Weights of a small transformer language model.
Size: 12 layers, width 160, 5 heads of 32, MLP 640 quick GELU, vocabulary 2048, 4.36M parameters.
Training: a variant of Adam for these matrices, 7587 steps.
Each number is 128 + 32 x the weight over its row's rms, rounded and kept within 0 to 255. Layers, rows and columns count from 0. Numbers have three digits each. The size before them is the row's rms in percent of the matrix's.

# up: layer 3 MLP up, 640x160, rms 0.0613, rows 499-580, columns 0-79
# down: layer 3 MLP down (transposed), 640x160, rms 0.0506, rows 499-579, columns 0-79
up499 089:084101132124113128094073138153175124090098094049121171159088111145155104124119194100073099175130148163090097138135124138171106101152096175103161131190132110137176102148096131088158147142127134128107096150191121067157128118115136142102151140
down499 080:109130121155142144099115167135139104108128081091110172146104099149145115125124188133100104133125103162115119162123115125140097121151110136061161134152125151147142127143115121115164093134114140105086127092145135106144090070097117142143156110
up500 089:111101113083120098125096077157135182097122172143086128196081126143122093123087098098133105208093148177128121194167186144095120079154091133103129204139171114149152064134097133105152123123103147123067119153166114107106130140088137129140143135
down500 083:158161115086133111111128095119142187127126128127099120173103103152118088159136075099157138177075122117131123150141144145094091078110098103122153183158147153122121056153114141140118079101131149143120131162137083122104167125106182123175108104
up501 072:143098184080068134098099078160120137091082160121136156135130112159121038155060149116133174160136176185071112158149140147173142066179123152105127122142123085116181047080099123094152164105131151165060152161169092115092186134118200138140115144
down501 079:177123179104061129107133087140132156108106148123131134125118117152129052150096134139140142154131171167101124133129139134156132050149120132114124122150134068102177037109131144119159148099120143157088124158145085122107180130132253152146089136
up502 103:114068091151116161075169137098057140120127126097143129148130178126162027130143183102131139153078173138087116190179152151148107090176126125065144090158130139149157135109136113154181106130184145153062158162086154138146146154133153138123117076
down502 072:164135141153093174097080144149154173110164096155101137080132089173137177143137109122163104109167070118159152161137148144141147160090165135167116151149104110131125111135132058118100171128127062115115057158146046168172075115168131109137146145
up503 103:083068180192110128109147131202112118110126208130133158155148131123104114189134095099145151135143163070114131105168047168190123094100179134130136098135146139130118137100120179109109193123107099171160025156114064149165176188150142124134105127
down503 095:169167130049167134163129138103110135116133116143101120185137149077126124114113148149107122100103100108143080133134200088029099153142080081125105193082114138112107108178148148156101090105087126113146171116150228107108115071125102127130098099
up504 097:091122151176106124149146099089208117099169111154135167135125118151104101147111091107111093131145179067083088212144038138126169133125164124149154096129118195172197120090093197118098139105086117154079113119098102154073152100168129120100088116
down504 102:142138127065175141097163158141059134150087148089138183104132139115120153123151199164103133078117131158186159056090221138123091106163117093128091161184123075114076118138179122139111126094176077066136117155151157101154141083133130146129157096
up505 090:084116107065168130103096102155135199064167088107054122131076189094108134138167142067114133187114128115135104154138162093167154129096100120096132186229132111161141116132078168149143152132083109130153135152114117135097118135149133098057168103
down505 093:114144155177074123135152119136161086111123191100196142143159116133114109106053136166111155126126171115117133127114104149115113161157130154107121115100151136101100168088142113107135147121142122134125135131130135117119135121133105171127093113
up506 092:135111168125097082070108063141147164109108162096117174141116104157144095166052130079131129137133159199106131134152081147136085056164105160129138117150140094152145058133115138109110150119121118174102067173172068119121149122126198157127167166
down506 060:155139156170071133102111091132146171149108135128125148108114128148143047191090095115142082147152138177124123138130120169099127033148127122161140116151152092130146056127134160114118101088127141166111092149152120108156167117113229180136128139
up507 090:103207114093118176131112128188165163106143089136149102208104160123091116150163187050129164141094119157116168125126110137110054101103144137090101156141142155145182141121142113126114127099195100146120118113132174157174105157136114122157143136
down507 076:142107145146080063102137137135093152129133142120127153098121097110170121134097078151114106169194154134159117186119130115119135154114135166139092100141117110138050095092072173090153150169091137084181180159136062152101126089092121145116128192
up508 080:100096119088068111119126090124178146112159063121121123118137109158146094126066183142080083199134164178117117159156094083157174105118122156139145104132166089107186081150107135144168155132115133122097097153212105075151144127076181147101103130
down508 101:106122143074102096096137083114152144111139090121104154146142121157148088146094163132104092160147168167109125140136114110162150077148128159098148115169140090131169074132139127121134136132117156139114114180161121097130170100108205145135114137
up509 098:112096099175161085165176111121132114112132169140132123103107140161073152128133155127127096136137164087118090109139130132110148116119057160145169116155114106066105116133112067149098103101185141125124204129095132074145108168123156145120068100
down509 111:135165166053127144067077153155133151146129113110126146171130124089156115122113106135126190137121092167140147152102133126153092148119162099133086140096158118180153135124139176105161168164034124112125059149135140154118165085119118126135204142
up510 074:170120230124082080064100069128147198106113134146126149122126114127131101160109135146167137155180173131077134119146089152137172083135098136140176130141163117065150066088165174158131139092145133144077095163134085128114157138119188169131119171
down510 093:230123209129078073076125055119148151112117126143119141105137107143145095168109133152199110161174162144096129126144103121156161062135100146120155133139153131057130074094174177164136118107138124162084098154131094128104150114136203173148087147
up511 092:079161146161156108072140139140078116157078146117086121163106198150153122131133119094122165109143145164132143160165127138151067136124119106151083100132149119096203099137125094074060128109058101111112138118126133153151113135068104155066106115
down511 098:166089084081093161175098096123156140131142094113171116104147049138129157142119118156151112185148117143084120108101116134122178107116127113142152099082088128157069201140129150188199174120192121142122135142124124108113144158139174144165131153
up512 078:125093167122116132115169087107148136140106141115127118129098104125109096140135126084081118164124135141120184153138117133132148087137100156144136094155115109085151101136160127131156165138105176126076142189134064104165147135152187138126141140
down512 088:175134171127104122089152079117164144120123116143130121126099102135150053149125117134133112156122126157104136145129123128131121057144104129119153115139132125085144095116154143146153093113120147136089098168131117092131172109142213152145113139
up513 132:145107144048141045105080125157138161117106157119139112139105093125204118118150156132099115165049132181158146164164208135104123094134102150098155193136129128122097096174100120134194125126161125141036145145167128047107135117146121139111156140
down513 138:123175114100137158091137119097130081137109047083152126089158165092049078091186136113157165159120102139153092152151112140097132104100198127108104160072129156184142136089101171187158107087126134202175155124096139119132103136093152099157100093
up514 091:080146131077128199128064162134135167083142072120149140156096130120133132137137147124098138176137080191110194210119210138144096109143090101099169118158160090142126133107148086047166071091190116092111120126159132116135140100137150086162170157
down514 080:156102127142053064136160079132089114136138121152126121128178162125156093137130135118160145121138179079162109066163086114125098147145130189134139129123103158112130088144097126125113185168068165159150187095125134179147170131115130174131122106
up515 078:138111136116121096090142069131128154125120144069139129159117064125110099145068151117127100171110177168121156141172101168150175040122126156161137112185170113126132105096105131124135150158088161130092109150179071102128125151140183165143158144
down515 075:172122147131103099071124062129146142122110125113126130147119086119122084170084133138155119160123158156113128138159119152131146039137123120136137124165162115112132100101116149138139125120101148137087119149166086084127148123139218147151114145
up516 112:060161163164162140093106095185121124096097148151080129139132116100094099140095224114077107121222145192149164151186113106130128093134182192100114101152158095162192119115102134116156187118097095116106108161117172128131133170081146110127099100
down516 096:110124160095143167085160190094150100156158127072166129170157164129114107124103100130172140069049159113151147107076094163110104123134114123162157139088126179066088170194165160146121091123154125141140125165107150092131170067145146142169120097
up517 099:116092152092090090145128133148113177078133095118165101106066144129090090128155108088159087165089129107069160144187082081073176125116183153125119180123153142174172111096151181124121137161128134125087144175146165061035112080152108091151080110
down517 094:122114144094142119060145112100119083150185190126114150129175140128128194102078196195130140115149107188193058100127179126161084098144098166136101065138047148103102124085113126105081138090102120112153103096074118138194193120129134123088147127
up518 094:115132120126108165106075140156142149127157096140126127129120254128115073145090093003127146127105177131088114123100178155120126115136144111066143171162131133077142110071091084118167145102170168180101153142132138148108146099142143107085174103
down518 095:155148148136125121119138132112121058118108155085110135122170055136160156165189143199111088110132098122156138143146085136133121113165079182154115102109130130178091146126125119106117155133101131117147135147131083112144138134163113163155083150
up519 100:086168128218193133107150088140134084172108156128157125119144204171115101127070135132125109090172180100154159062104064182152168133187118163108126086151144125110167144111107104043120158128087142111110138137135103123130120171106133124158042127
down519 097:162110101083114104103095156097146166058155081129122116138116104071184146129144161115136169139066095158121115188205144097126115118079115124110129155107110097114132097142146159210156134077179123141038117126130123116118127089134151128128195168
up520 071:096124160062094095116130092122170187116155139114095156116126113163148084157107147114086137234107171193105101154154105149136204093138096141150142121184152082118185061126091141131161152145097144135114086162203089115121144143126188134105111140
down520 089:106138156069087113100144101110150146115133106126096140137132132150136075147106139117112108183125157177118117146119109124141161075141116147123139132175126113121165075139116139137151120143096147148124110148170103111113182111124211128124112133
up521 083:143112131102157106139106175228075091125151130129155169127128111111117147107173184159143098168140134122125140215149144198102106097161116150095137137121098146143145101105122085148059125154178121109088112130154225157152083138154115212129070116
down521 078:101146124158141149122114100043152146099129169123124095150110139142115126136096113118109153123099106145159159052101124107159121171122135134213072102128138111062084140157127153081183159074071122127162127140139024102123160144117168063143149191
up522 084:082155144152142189109080146114166129079100045098146113144140125139078132149119204096107075156172150094141099113132114162158136103129186092088122164126175161121104145100156126145187109069127156188117116131125115114154126118153123101102225126
down522 085:154116144089093045154153114108090120173155199104137143124109112090130116131102039154149152141082146163130136125125161123092130174143097158155116141131131088118145109149141142110085172149086104027114127129104157163106102113110140209163042163
up523 076:113078146094085128087099093127115175137114136099124149116090096122127078170094126083119154151126156153106141163144141147148126074147115173101104113155135107129145043103138139101157143152110143149117124186162109118124135107114206157129134161
down523 078:165106155113061101107123100132139161130125116103111141103106111151145041180106149124157114153144177135101112147144151154151125060136122139096138127174140098111141067127135155118142093132119105148111117182145129089101145083126209166130139148
up524 102:128133153168125106103140123148106079157173126129118077129142126157061116128101108141131143133170198077140087127141155182119074125125146055130112167136234141094128066116126140087156121096125117149100069128082132124200141141013154189103147147
down524 099:106185081085110090169099161140114170180053129122130172141106130101198128124131113127116132120117103173082148155120109109085172120159089180119148095131078113115132205186156106171111152159105115131161154131143148123039124153173108092125093112
up525 100:136080185161087118103091097164094122144128155109124123087118163171130163152043027098139165118105115108137161178117165131131131133076125112136176187136189109119126115109100147135207121121122162110112166128194100070095138087174153113158167129
down525 099:163169122102138163152164157103152115078135117137152142164153084105117133075191176142117090139120125186130132113157086163112106110173116127137093114124108131131103130135114105186118153146131109172153087140064143147130128169122117175109103136
up526 127:112176156203087099121118069162037127190086133141126114134146164186155092148112111117154185132210248066112132084145122144114122095161140115101106106122238117143089132168086162106150119126150130188053154131114146117093126131112137072186133145
down526 118:150149179096116163113180104143085117070175115135076070109103121132179110156152152162172137061120169110140155124122101110064152123125127130154137070134132106123163114138116139119163195143119148168123111130074106101158133156134152124086128122
up527 091:158162135153095112105194125110142096118151183153111123152103062149098139103140138121180112116154119132136164091103124153073171127120178120101156153078116109090147118107129150195033154051154095144103140194073075158093182156085134128151136128
down527 088:068085125121144135155098123130146148128098082098135146125148163081119100166107132153079167146104128123122095129146149143184086136103085137193103129186133126157106152131126092099209114163123158071147137067183177101175114097206110135146119117
up528 091:167164100133162091105088092141120141156138090123151124149117123139074165113097150134154137152130065102129192153111163159193068098070058126098126139138140146137139094126117099066137104124155124149080144125149105109173154148113143192180182122
down528 098:120104150100091177122168154147081100054132166109092156140107136120144085117161145114089069138111207164171105146143118044136126142188151158127148117162100148118083139134151158183080139136115134101220111138083133163063122093138120103098077153
up529 088:118094135121166118136067098164127151103145108104067171132042099100080099119137039078111113093104095170161127232101154093092196129110156135106160184138122140118155088101061134137171101104120176173153095131124116150126120101133141087100179105
down529 079:140143148157117099092136167137129120130142163125194105121198162174095183149135172144147079168125169065105164093160120174102064086175128104158104087122143105140107132127156113173106167152151102105153145118110135121087134107125080160120074133
up530 072:124127196095071117107115105146144194109109106108117094143107091124131068142103154161133114182129146127075135107150111142151130085138101151140147114148159081094160089077108139141141141146119138123070119170194135086121156144133215148162088119
down530 093:150148183085077110099121099134135172121112120118104097132136102141150074145113147169149105157146153128088130127138106137145129073139103133121150111141147084100152093121119155151137125141125142130082113168164120101118181121131232157169080132
up531 103:103169138172178156141141109081068151104091094129090149225135124119122183181076163132119179171184156116155171104145116124122132137147156164117119081134155166142213130125138136104089207110143096143127090117138084203161131128113167118105132107
down531 101:151086133064074116114093125126133091132127177083140123086179114184111105110161119201139109101098104179143121121105184143127101109099132122145131126141130094105062106104156132151154101140130150113128157135074140070086167081167139172131109148
up532 088:071138176154126160141136129123146105153090138128180131194151151152085126192080145103101150117203127125091153088092014180108111097076057114150102129104118083142159146142132125128112096148124158148128156111165108167146128202077137116146078151
down532 088:207094073142139120082135108161111168073137138115096155097122117116157103088173124153188107121093156146138107152169210108157163162144156154105149194162091144124100100084141123146137156098132110101105107149119129115099151097171162116131144106
up533 077:084100160063099105132107103150142145109164102107093155122112124143123082154093156143081148215134154185104107189162152134157197091114139149128159131185165084141228056132087144096162150120092129118127108149219096112098122131133180128127119124
down533 094:103132165076096113108138107121133152116129098121096140140119134150131090153104141135103115170135150158105121153139140124146160079131133140110143132171140100132182073136114136112140119133094134133127128144173111119107171105128207128137113129
up534 154:120097140139047082089095077146138131172077142130072102179088136142096145132141127127149108089167148173125085125131120146114133123123153157129124160128133109124179135089191113159185102143116107136128141152155047158143129160137197170110158155
down534 135:128133087159132107137118136135126112097123180118117066095140122158086152133090106131128128121146150122170155160174183112119169127117124143116162137107121081118100157089151185150157093141082132166096211157129067123136153197142165124087122150
up535 104:016122165129108097152129082126157184131122138068138174121070152114104104176147126107111162224212126154114116110130131132140135114137101167072119125198207105095144116140111109056159145121104175108067168192183142103117128085114134117091134110
down535 074:072132110143101164169126119065125154098129068143098143109130110154157037126129094114140143176212133130096107124147101155134099190140124172162163140149127198111169095142127161039080105104137154098140195105209119086088147120134109167080130088
up536 094:066111159069130149126109111090096191141155130137133064117120175099068114127182131091087132131146109155106160103224205150113152126095113153098178155155185129150116124157142077097131109137128194131177127101193122129178111179093139121177122114
down536 104:239143126190105064127121141176121107114125118146103171090136111114175124139102129155168143147089141111156099152072134116180100129168144146160069143119075115082112087110092142114148147117142094101100179171100137129111114100137143128112147132
up537 136:154142118092146147149123128131181109065129110092185174159155118143157130116052145125111140205113155080120136135085056122192173102129127123167185132143103144088100123095093167159067174104120124124127148131125125103107129099149123113159103169
down537 126:151145122184092144151150106170119122121108114084158151141103136140157114126123109111074044061088140122135128149096102130155152147117138098109107103138075178137120120163166154082128131108122132105143130094131118056094116184168085097085091126
up538 205:081158204117071146102067126196116136107168160104163139139129184153211102148126123058104106125086159123101157196099186170154100128121117176056111172168104125146190117096024082052170130132099147120145097138142153122090121120146132140097145117
down538 189:065167127087105161144096124144086105130154131131125156113134145124139164164155132069094133139127128106126127159122150118130125132117129157100111123143096116174125130128103096111141153112102138123141129148140113131122104129189083119144147147
up539 098:140120135071138074153105141162117130106166125061144139105135093117149137139145111087149079151153146130124189176151213189115144126097066114067143196125137109128118105145094139155127119138139155118083167140104138048119125187088122144148169139
down539 079:121163122092112166129134113130150149120122119139104152132145101142105142120082126216141168097130166146136083097107085041127074095124167137165112092151081180131115122106091157131121153114082121182154105116101153177120150089181158100168114175
up540 105:034117244116137132106114119136130136085151126046148172122104140111112139126138123115073169125115142105157145122114126151226150113130151147076078102159139099107162110111092098118112219132087155114098122149155126117141175148128115112123129100
down540 092:153125123110087135132140140100143155150097095194069076131132105079124093105124121169159083178153060132096112126137143119074172188159148148157130166148105134104200079107147131145166111080104112079126163124128168102104151115085133107107125069
up541 122:040091198133100144088081068176083166125112119121131180160111112152161110128104103081120136138145136126127168133136123113136130133137155128057090108128159122122227106106119154056150135094110099129122038139114133166118119111179169110138155140
down541 105:126103082146193104088112153126131102124166148128171122170133150154195167126126079088129085098126108156161153114089179139174111109153199121104112120084116094173102138144158162103129106142123123175140136148098121209109152151178121129153134128
up542 083:161095178064094092090102066112141154157122140082104136127099159130136105138117088075113113177139128130129146105126130126125140090140093132119138125170120090092134091151134121126141141108120140141110088135173083096164138145139212108141072140
down542 084:197125183099090089107123052121141137130124117119094162116118126139147073136111126124142104160127130135125131127153136117111144085138106116138156116169131128094129068127146150148143115093116134144099092121161122078130151116137224144163079148
up543 102:072105206121106145114057090190090167145132125111149150148116130102144093098158136054158100121128141178105150115121167146099112106185136165083103080161132127124207120139126148025191140152084147134071137151182139140086156117068163126092188115
down543 099:157120174141131124137106087138092127124177126135150119147145134106131097109149100101182074085099118154135147106091130142127133099183146129107106123124141112133214167141119114056181082119125122129112139162136111166069173158123163132090141119
up544 117:112153153190031119129139103215224168127116130158131170112118152175141089148119079100145139108108142108133115079106100168111136127103165123115118172104110116139182095105118189068083173131090121170124113131130104135091136092118133112078089170
down544 114:132117137036108114163138110090143101099155120078103167119129142103080162092181194189117120139128145164095128149079124128183132122150118116143078114123108127110081148156063078185111128115117136133161105091120205123189147114129130143170133085
up545 075:093099189087062108112108057128147168089135089105132138146118117149107047132085118107100134183148191172126104144154111158119174102108135180120172131162155112111205091102100140096144167102089156134112103172155085080080148142112175122118119145
down545 087:114124184076047126105134073128137137111118092124109118155127123152126060147097108118114127176151175143121116130135114139113146092122137152112157128146146126113185097137122131111134138124088152133126108152144092102092180119115216132128104134
up546 081:085167150101065176122046098088164149077143081131134148132150095103124165137110123121105165122170136086129122143123143143126145137175116179022159140138147134117093082125145160127222116146158153089138138143178081107094121122139140042115177109
down546 072:178134127141157103152184125150132105200112162127128119156131147166113078117127113159174108147086161135112082091124067090134146061094124106191068118130114158145137156102126107113086142112123065162130097131112164100139138110143113188163085132
up547 091:149190159162092120141165145148162080130111107118157160141136117169082129149126128117151104106148137100126123094075107161090099094103143093123150134144123139156107136076106159152085164085100103196126087140105110128054173138153141164168077124
down547 092:063092088093148143103100117055115155146140132135101095135128114105156151132136145083112159149137146137148149125137151099157153158145111130150122144127094105117170128199154129128165118173134136092143156102125155104178109126100112085079167160
up548 097:159072168192141038097157125153141140084159192142164210158104125166176115162113138080164132132141110121085092090179127096123112119112115088192169136123227140075102107086090133143081176143156105199121120146105126181114199099164143142153154162
down548 100:059216098078134182141087108097057116171082091147084071093135129122128151131179098176133114141145133107156099129085174144111132112144162133076114134086068117164175137169186157105181095122064113085141114122124150048178088142130150118120119105
up549 091:091107185179079121124060110156099155227096147129170177124190145125128070145171139132100161116184200082088176124110075170109137136113044159138129109102163163112151144103139167123109118134144102129122122119144131186064153134130161159127050139
down549 078:168172078109143162118179105085148120032137108128102079137094111147190149118083133132158128140053086193176114138129161073115104147120185132137127154148115104118128084107163088122150125152103125133120129145150124067187086183147099072119138088
up550 105:044183143160150099126154142163083163093087116103102129162143196131123093199135100107100110095148181106103080134141031168129083091139104121101109103129181098164182134108102196101103073084168091154128136133139193124117123186185146079146150103
down550 103:169058168108140195111132077112137133170081139148174115110114072147138131105107154152140135124125129105107181152132194088160107150074122136173157140125090150171080112130085105116162233155156114108129128106123113169087102126107151177130130101
up551 138:120192249165127160119108058169166152110090156099132159162147198176171095206092100124115136114126142063114126138156076132175151125119116153130081141126094151140181118063047169094152137133130104182143120117124120168061159148125159084147161150
down551 133:110128152103110120133158154154108163090094088133083143094140137091136126148133159154132150123098092084121162115149153071151147146146126199129137131146073126119079156139047104120077155105107133142102159138151168097143132086165160064078131114
up552 069:122078178096093118091130084164128184121101111104141173127109089129157070132071143107126144180144166176132113119151129131141134070153119146128145102163153092103186081116163135089145162096139139143113106157159099151149147134124215151128114169
down552 091:150104179089073115106133082152133156118116119118128145132124103154145061139098158123138117156144177168131116126134143115138136050141122139117140110171137109094160081123166151108141139102130130149119108152151110120133161105136230157147105146
up553 100:144084122115136118117126148113037088162120174090134149188116103126105139123139247084123152180169159145079159098162162171120109093175053134063082102188157141119120121140134126121109186136177101151131152138098110182183122122094126200164112123
down553 087:123176130118105117186127095166136157092132122153106141109125114152136094126175075214140096110055124122152134129108122102119106152098113094178146086083100103081083125149118166142167089099104178096163080098174194130067152115174130042110123155
up554 096:118120110145105123123116079060126157127142180087101184102123158118147132121126133113109085148159118208119086060166145107090175130092106160177131141141111116126137127160153097147098156091114137112127159136144127100136132123107145112111113084
down554 110:145115126104168103095131154204107131143119122139151065154154114129109128167164116129150186101136151080163149174133076165130061133122100113097132131100151105138118127066088173111149106135110117143117086120104136151130102132104118167170140172
up555 081:108119155057034121103080115150160131102125125082138131156142168127151042141112148104106111194096177199134112143154108158127144091164108201129150129162144079148181050092088150082157154138156160133110129163158109084115143147093196137120125118
down555 094:115142160092054107108122132138135140114093112112115119142136146138139076129117172136117088145131156163133105131133128133120151083154119138113140128161144092122199079134124132110148114111126129121107131136125105111128163126120206128136117131
up556 095:050111214133167077112101136150088218101146130118097163141168163111117057167147185132115096189099110186133119166135122107093157099201131171144138144150122101125177084073118110094103153092084130126103119183156132165113158108130143079071162139
down556 091:102145137087138131141114124087139166134124106162135075109099139093119089140189179167135117117103102153152095109144105124077112076209137099191143191134095123139161097135169119133144104100148127114171110116130097124137159118100180106158142097
up557 086:162117086070184082116138086144106172123134174082135164219077136065121135158135134105103156122105091128125109099092069106126090104117124167165181142131162137081080137140111105156099112082183160113097161155162102131156146138177126127147167165
down557 083:105122130228065183139129161108115081111130097141145134083195094180134153111146109122113153143162200109122118114209178137117171142137141116093096109132140132142171105086130137096171147161085100148126102132077162108116104134097108142122120072
up558 072:109114199077100105112106111109159157109097122099117137115126102133141062173085113116094151233117173208098102115175105148143200115127112145121140085169153087098166038116133143120142165115126147144089124144177092080148152140143211128120129130
down558 090:115140184055095118110135103113144143109107104124101127123133110143144072150093117123119115182132168168110133124139110132151162087144125145099136115175135112107162054128135140129144130127109136145111114122161106094121178096134225132128124131
up559 082:072135228130090139109073082141161182124110135139148140128138077122112067142061133098124150154148176153084135115163138168098156079167091164085142132143152092062132097091185169104165153116105128179088105159130107138131161180146165173143129147
down559 083:097129206139063130092101094130144172116115120159127114116132095118135067149095138133137138159166170138113126121168139137118147072171108150110145111144149113066124085102159159127150124125138131185101102165142100111136178132144205150158107140
up560 077:118096161089054118097064087161127168098121138083150151149142139138162043172087113110138130146137190183101117158139133141151132084146103164104158090157166116167191085062061141074164131144151150129093126165147116097102150094108205157119106121
down560 083:144112194110070104111117076144137174116099117111128136137130131138126049180089121136148108145144176167109108141136141143139147071133121132120144099164149098113185069090106165106143116120133139144103116160139124086113152118122243160134086122
up561 138:058143140116120127090047080165112127118179161132142133149065123161215124150108104098086076118120144089129202195132204125172139133131097156072103145130152106128169122115078139058132143127114149119113090153125144106118113118130122106108154186
down561 130:091134110093088143165103113165138075134163150148133130123135147187129191154133179065080107209154104156106139137180149130114139117099146117064101102191112113116110123112120084093135125120133131099114118116127122146128051161156103131140137170
up562 084:055090151202098118147122097120153144061127143134152126143150213135096126130155083084068147143132130146064116128136145135104134077109142204156150111126131119149166127139091120163138117118140152125152166118226164121103121126142179104072138127
down562 089:244158139064160102070111153130078162156130179111079151106127121136139097165128147165199114077095135139164121102132103117127089158156090090134110148178143158109093111094133115115115119168114117133110112170048106144170140180126115153196129116
up563 100:138088164136118166100076094183117138111175090125147173151082142127070111131121102040124154156083117133146127138090154120102142115114159146129103096216142142111154092109108069074148197094154103096167113122154116141154097124160121166110121157
down563 097:115177100142109093149130175114120146140104140125097137122162197149135080150110117134084099158150137125150122128118118173156106151159111139126145146035161116135111130125133131172188115140096141100086193139140095089083142116122116114138111115
up564 106:025195153178115069173161141093111147139133154116142146130165158149101099127153124076165195117212170095074109148136102148115123117089109124062198073119146054094147109097117150142155105146159187118083145179125052143110130164117140053141135119
down564 093:251076070070138208088134075154130119102122114137105119117148139105140113100123113170071085113061126164203061097113147089145098139155121143143071176160093191157145123115124100137117153093125126106151115080122200097165110106150133146188110134
up565 089:040135138144132158145120115179095145153171133116070127132137153117138110145136099067115072118105150129164114156102188184124150128098151126114140159145145060113144111128140111111093157149036181110136151188127123137109131103164133128144117153
down565 090:184110162115098106128155110088160085079107130125168128134138131146102143096145143156082151154111109160105163136136089065117122141181122124125101103133156192133139158101115148155148128097149109171128094040126123165140131136098123109114162064
up566 089:063050122113124173135137130114196116125163127143174148167099117103095132177083129062129131136124125124182075169100082097114110142116157182166172148109143141092147118130122196144111142123135120127161126158152105089180121101165119114107156139
down566 086:236194133156125086152125116112095109095111123129066134104140105187106119133150126169135128157108132127093137129186184152091164125147113091132089134147111090131149113124150050140135114125126132111099148099103150193120143147127133143144118071
up567 069:110121211094113128114095104133120169104074133125129145131114108101133061181105154148147123176157147155094163110160110141145131096152104134102135113167144080088163043114120137086153147143112139157089128166140121120121168171143214117103110151
down567 087:140141187078089112107129091109133154118083124136129124125125117128152064182113158157167099148149143151103136116138126138141129082146107127101143116175138085101137057135146152119145116128122130156100123165146108091119175126133218144130095131
up568 083:088099129148151129083100111137100179138181130127097148106084171129070112083121125116085086159191133100098104161155119125127151099110175120137164128149160108163163138097174081072115108131064099152130108131102150153089120143103140085094171058
down568 097:134163162150091100144193129129128108130088168099145159117172107112157135181123117119168138070062157133160148114128099125107069169163078133096116126136156154091092114160122176163144144128184164093121110118135101080125153101141121167131074213
up569 194:103153215129051153106074115203088125121167143089139146133120195143147060135153107061113113151089138150115118189119179170155122115117121151052106135200116136148217107075078092057185138140086162117132128144145133134085131105180119142087120110
down569 177:080165123092096134113120112146108099111152121121120127126130134104157110157166118116116150123128119119142146151122138119138119133127126139111120115138120123174162134131106107124140130108090138144131145141116133119122133102145105116161161116
up570 115:157110140109143133138109140150199104042179129136161125149163080122140154104122177130122117166107154102116107166126114139150125121106135136136189161154083136089146105059040117141131181032113129119123127144095057085120129132171115148157125163
down570 104:101162117129161116131107095164091144179139124107099202094079146167142125147158094145120095077108133132110161132160189133181141123156100122108072115127131109188141163111163118134109121142134087138134135150188158096127132110145087066094163107
up571 109:092103251134153077111118139174104126088149078144141152094145070087129034209136154152100116180113128116146128128143112131143153119239124156147143147130125123134142105087116167065126170088114161145106068163143123122107154079148118171079139153
down571 111:141134216113165113132145122109183160099149088145124107114115080125124100135179163169144151155109109151156132122137109117109159084198124121148149113136087156087115100139147135098147095090110167146128100116080136127154134105105208164126111147
up572 087:138087175164151085150138099101200136107144189106092161125099139131166093151073141160196121185075100177127104056156134052179187145118119084177143112137160074114123091130113075122123153158096105163105139140118104164208113132107118165118170164
down572 078:097151097088131132118127121130078115174120114127175106143141099123083156103157154096070138046200138122140153143095124224071070118142125140091131157090122167119163156121143174126137092116120139081137112104104151107052140153153162132160099090
up573 089:108127132129112127114127120162164126064095143127101107061157142159179142104119136090167118104107133124146147108165159104121232135119100184108130165121074164150071114106141089166139190133129131133130179145147115099070168147104146073128128098
down573 097:139118106149129109128113123098120160152151112134166164174146128078081097152145104170112143163146105141130160096078127166155046128188079114162105095119182080076177120114118190158157071139129194124189058129113155161155072123123097165142123148
up574 085:141115123176113130128163109117157106123095106109072144086141100192106116155069089114157117132107119081168116152170149166145128128142113114134173117092128141133032093101112090181154130202116134101097161141150092113104142152073121091143192093
down574 094:127164132095151128126115140137102151112155157149164115134095134046115142087147102142086146136125135152137134118096089116132134109146109169095066122183136123132197163148102162110131124084111116158210055102040173122128094107146148190148097145
up575 093:133186121126130183129156137137179095061142093099109057165131111145091154117143126128114119124143163142087086154067074134149142095111155102122122101135131112101147124044113098183128155020069116170174107135141146118077179107145122125163139123
down575 084:109079100164094065106121123094106168179106141123169210130102175121144113163102115125192090108085113138150161101153160149125085204185098139174117118132090124129116132193112142072056122198183099085100148122134103133186090131091114147107151112
up576 086:039104106158153179118155121165227134148136094137147167150081160175128139119170100045135134074100120184182104137117111107152160114135131158160135156119112114099182129057104139081098164126142151134179141085175127127146136137135144173122044174
down576 091:228153160132109096144094119055055138088149141112126117152118120124177129126075154193102093211144127081071149103146167144100114132119143097109107130150132151169086129187154078150115093145101082106094114145088129141094106111128094089126221090
up577 112:104158115198142149115100106154109125123126128136152126163118146124148104162110168127150166092174159063138087075071068131199122111124130133135127087143125113098125113125161172154124168113097128128155045126096033132133194091143151124101118170
down577 106:146114149105156110149122130152114141137155168151138130129141165119129133125126133169133122124098052179128129140210173123039142187112112132106146169073156068139099119186089132121138120123133091107103156138148145123129099115129135173237088058
up578 122:086093207137113100116094076163113098129112160050120169081123105142131101197125091116110187161172201074126104125169109176131149138187175121090087120113176124169130123117131173076117102089122090154102074169080144118099114062170155155134195121
down578 120:110067129147111150167080154113114089112188198150160146143104056123202146085124106117082196073108128095120122139131150138112097155126143140118090133154156145108133176112165131048124052131193095165102069209117131123160141120147116125087123145
up579 090:183087148133132117123108116105135121069138145088093171096082074105130177130132136087136146205159092225107164191136188112121142100125127148089115126121149088150174129146165098167173146132120132131143139119146146160117123093102158128115167118
down579 077:080113068090141153132131121132045156146140121147138073086163146132142075097136140177191115069123147070170096112109111140104086175188117118147125136138173112149115120146119194169145114153095138133125096145060126097132104149130144124166083101
up580 110:101114188097146133087011094185061197107131070123151139094060124130182133133133168091083128147150141120111180177154125102136140118130117092100127123165163080115156106130117128057160148119090099118136087112196150129135104132124117159106134177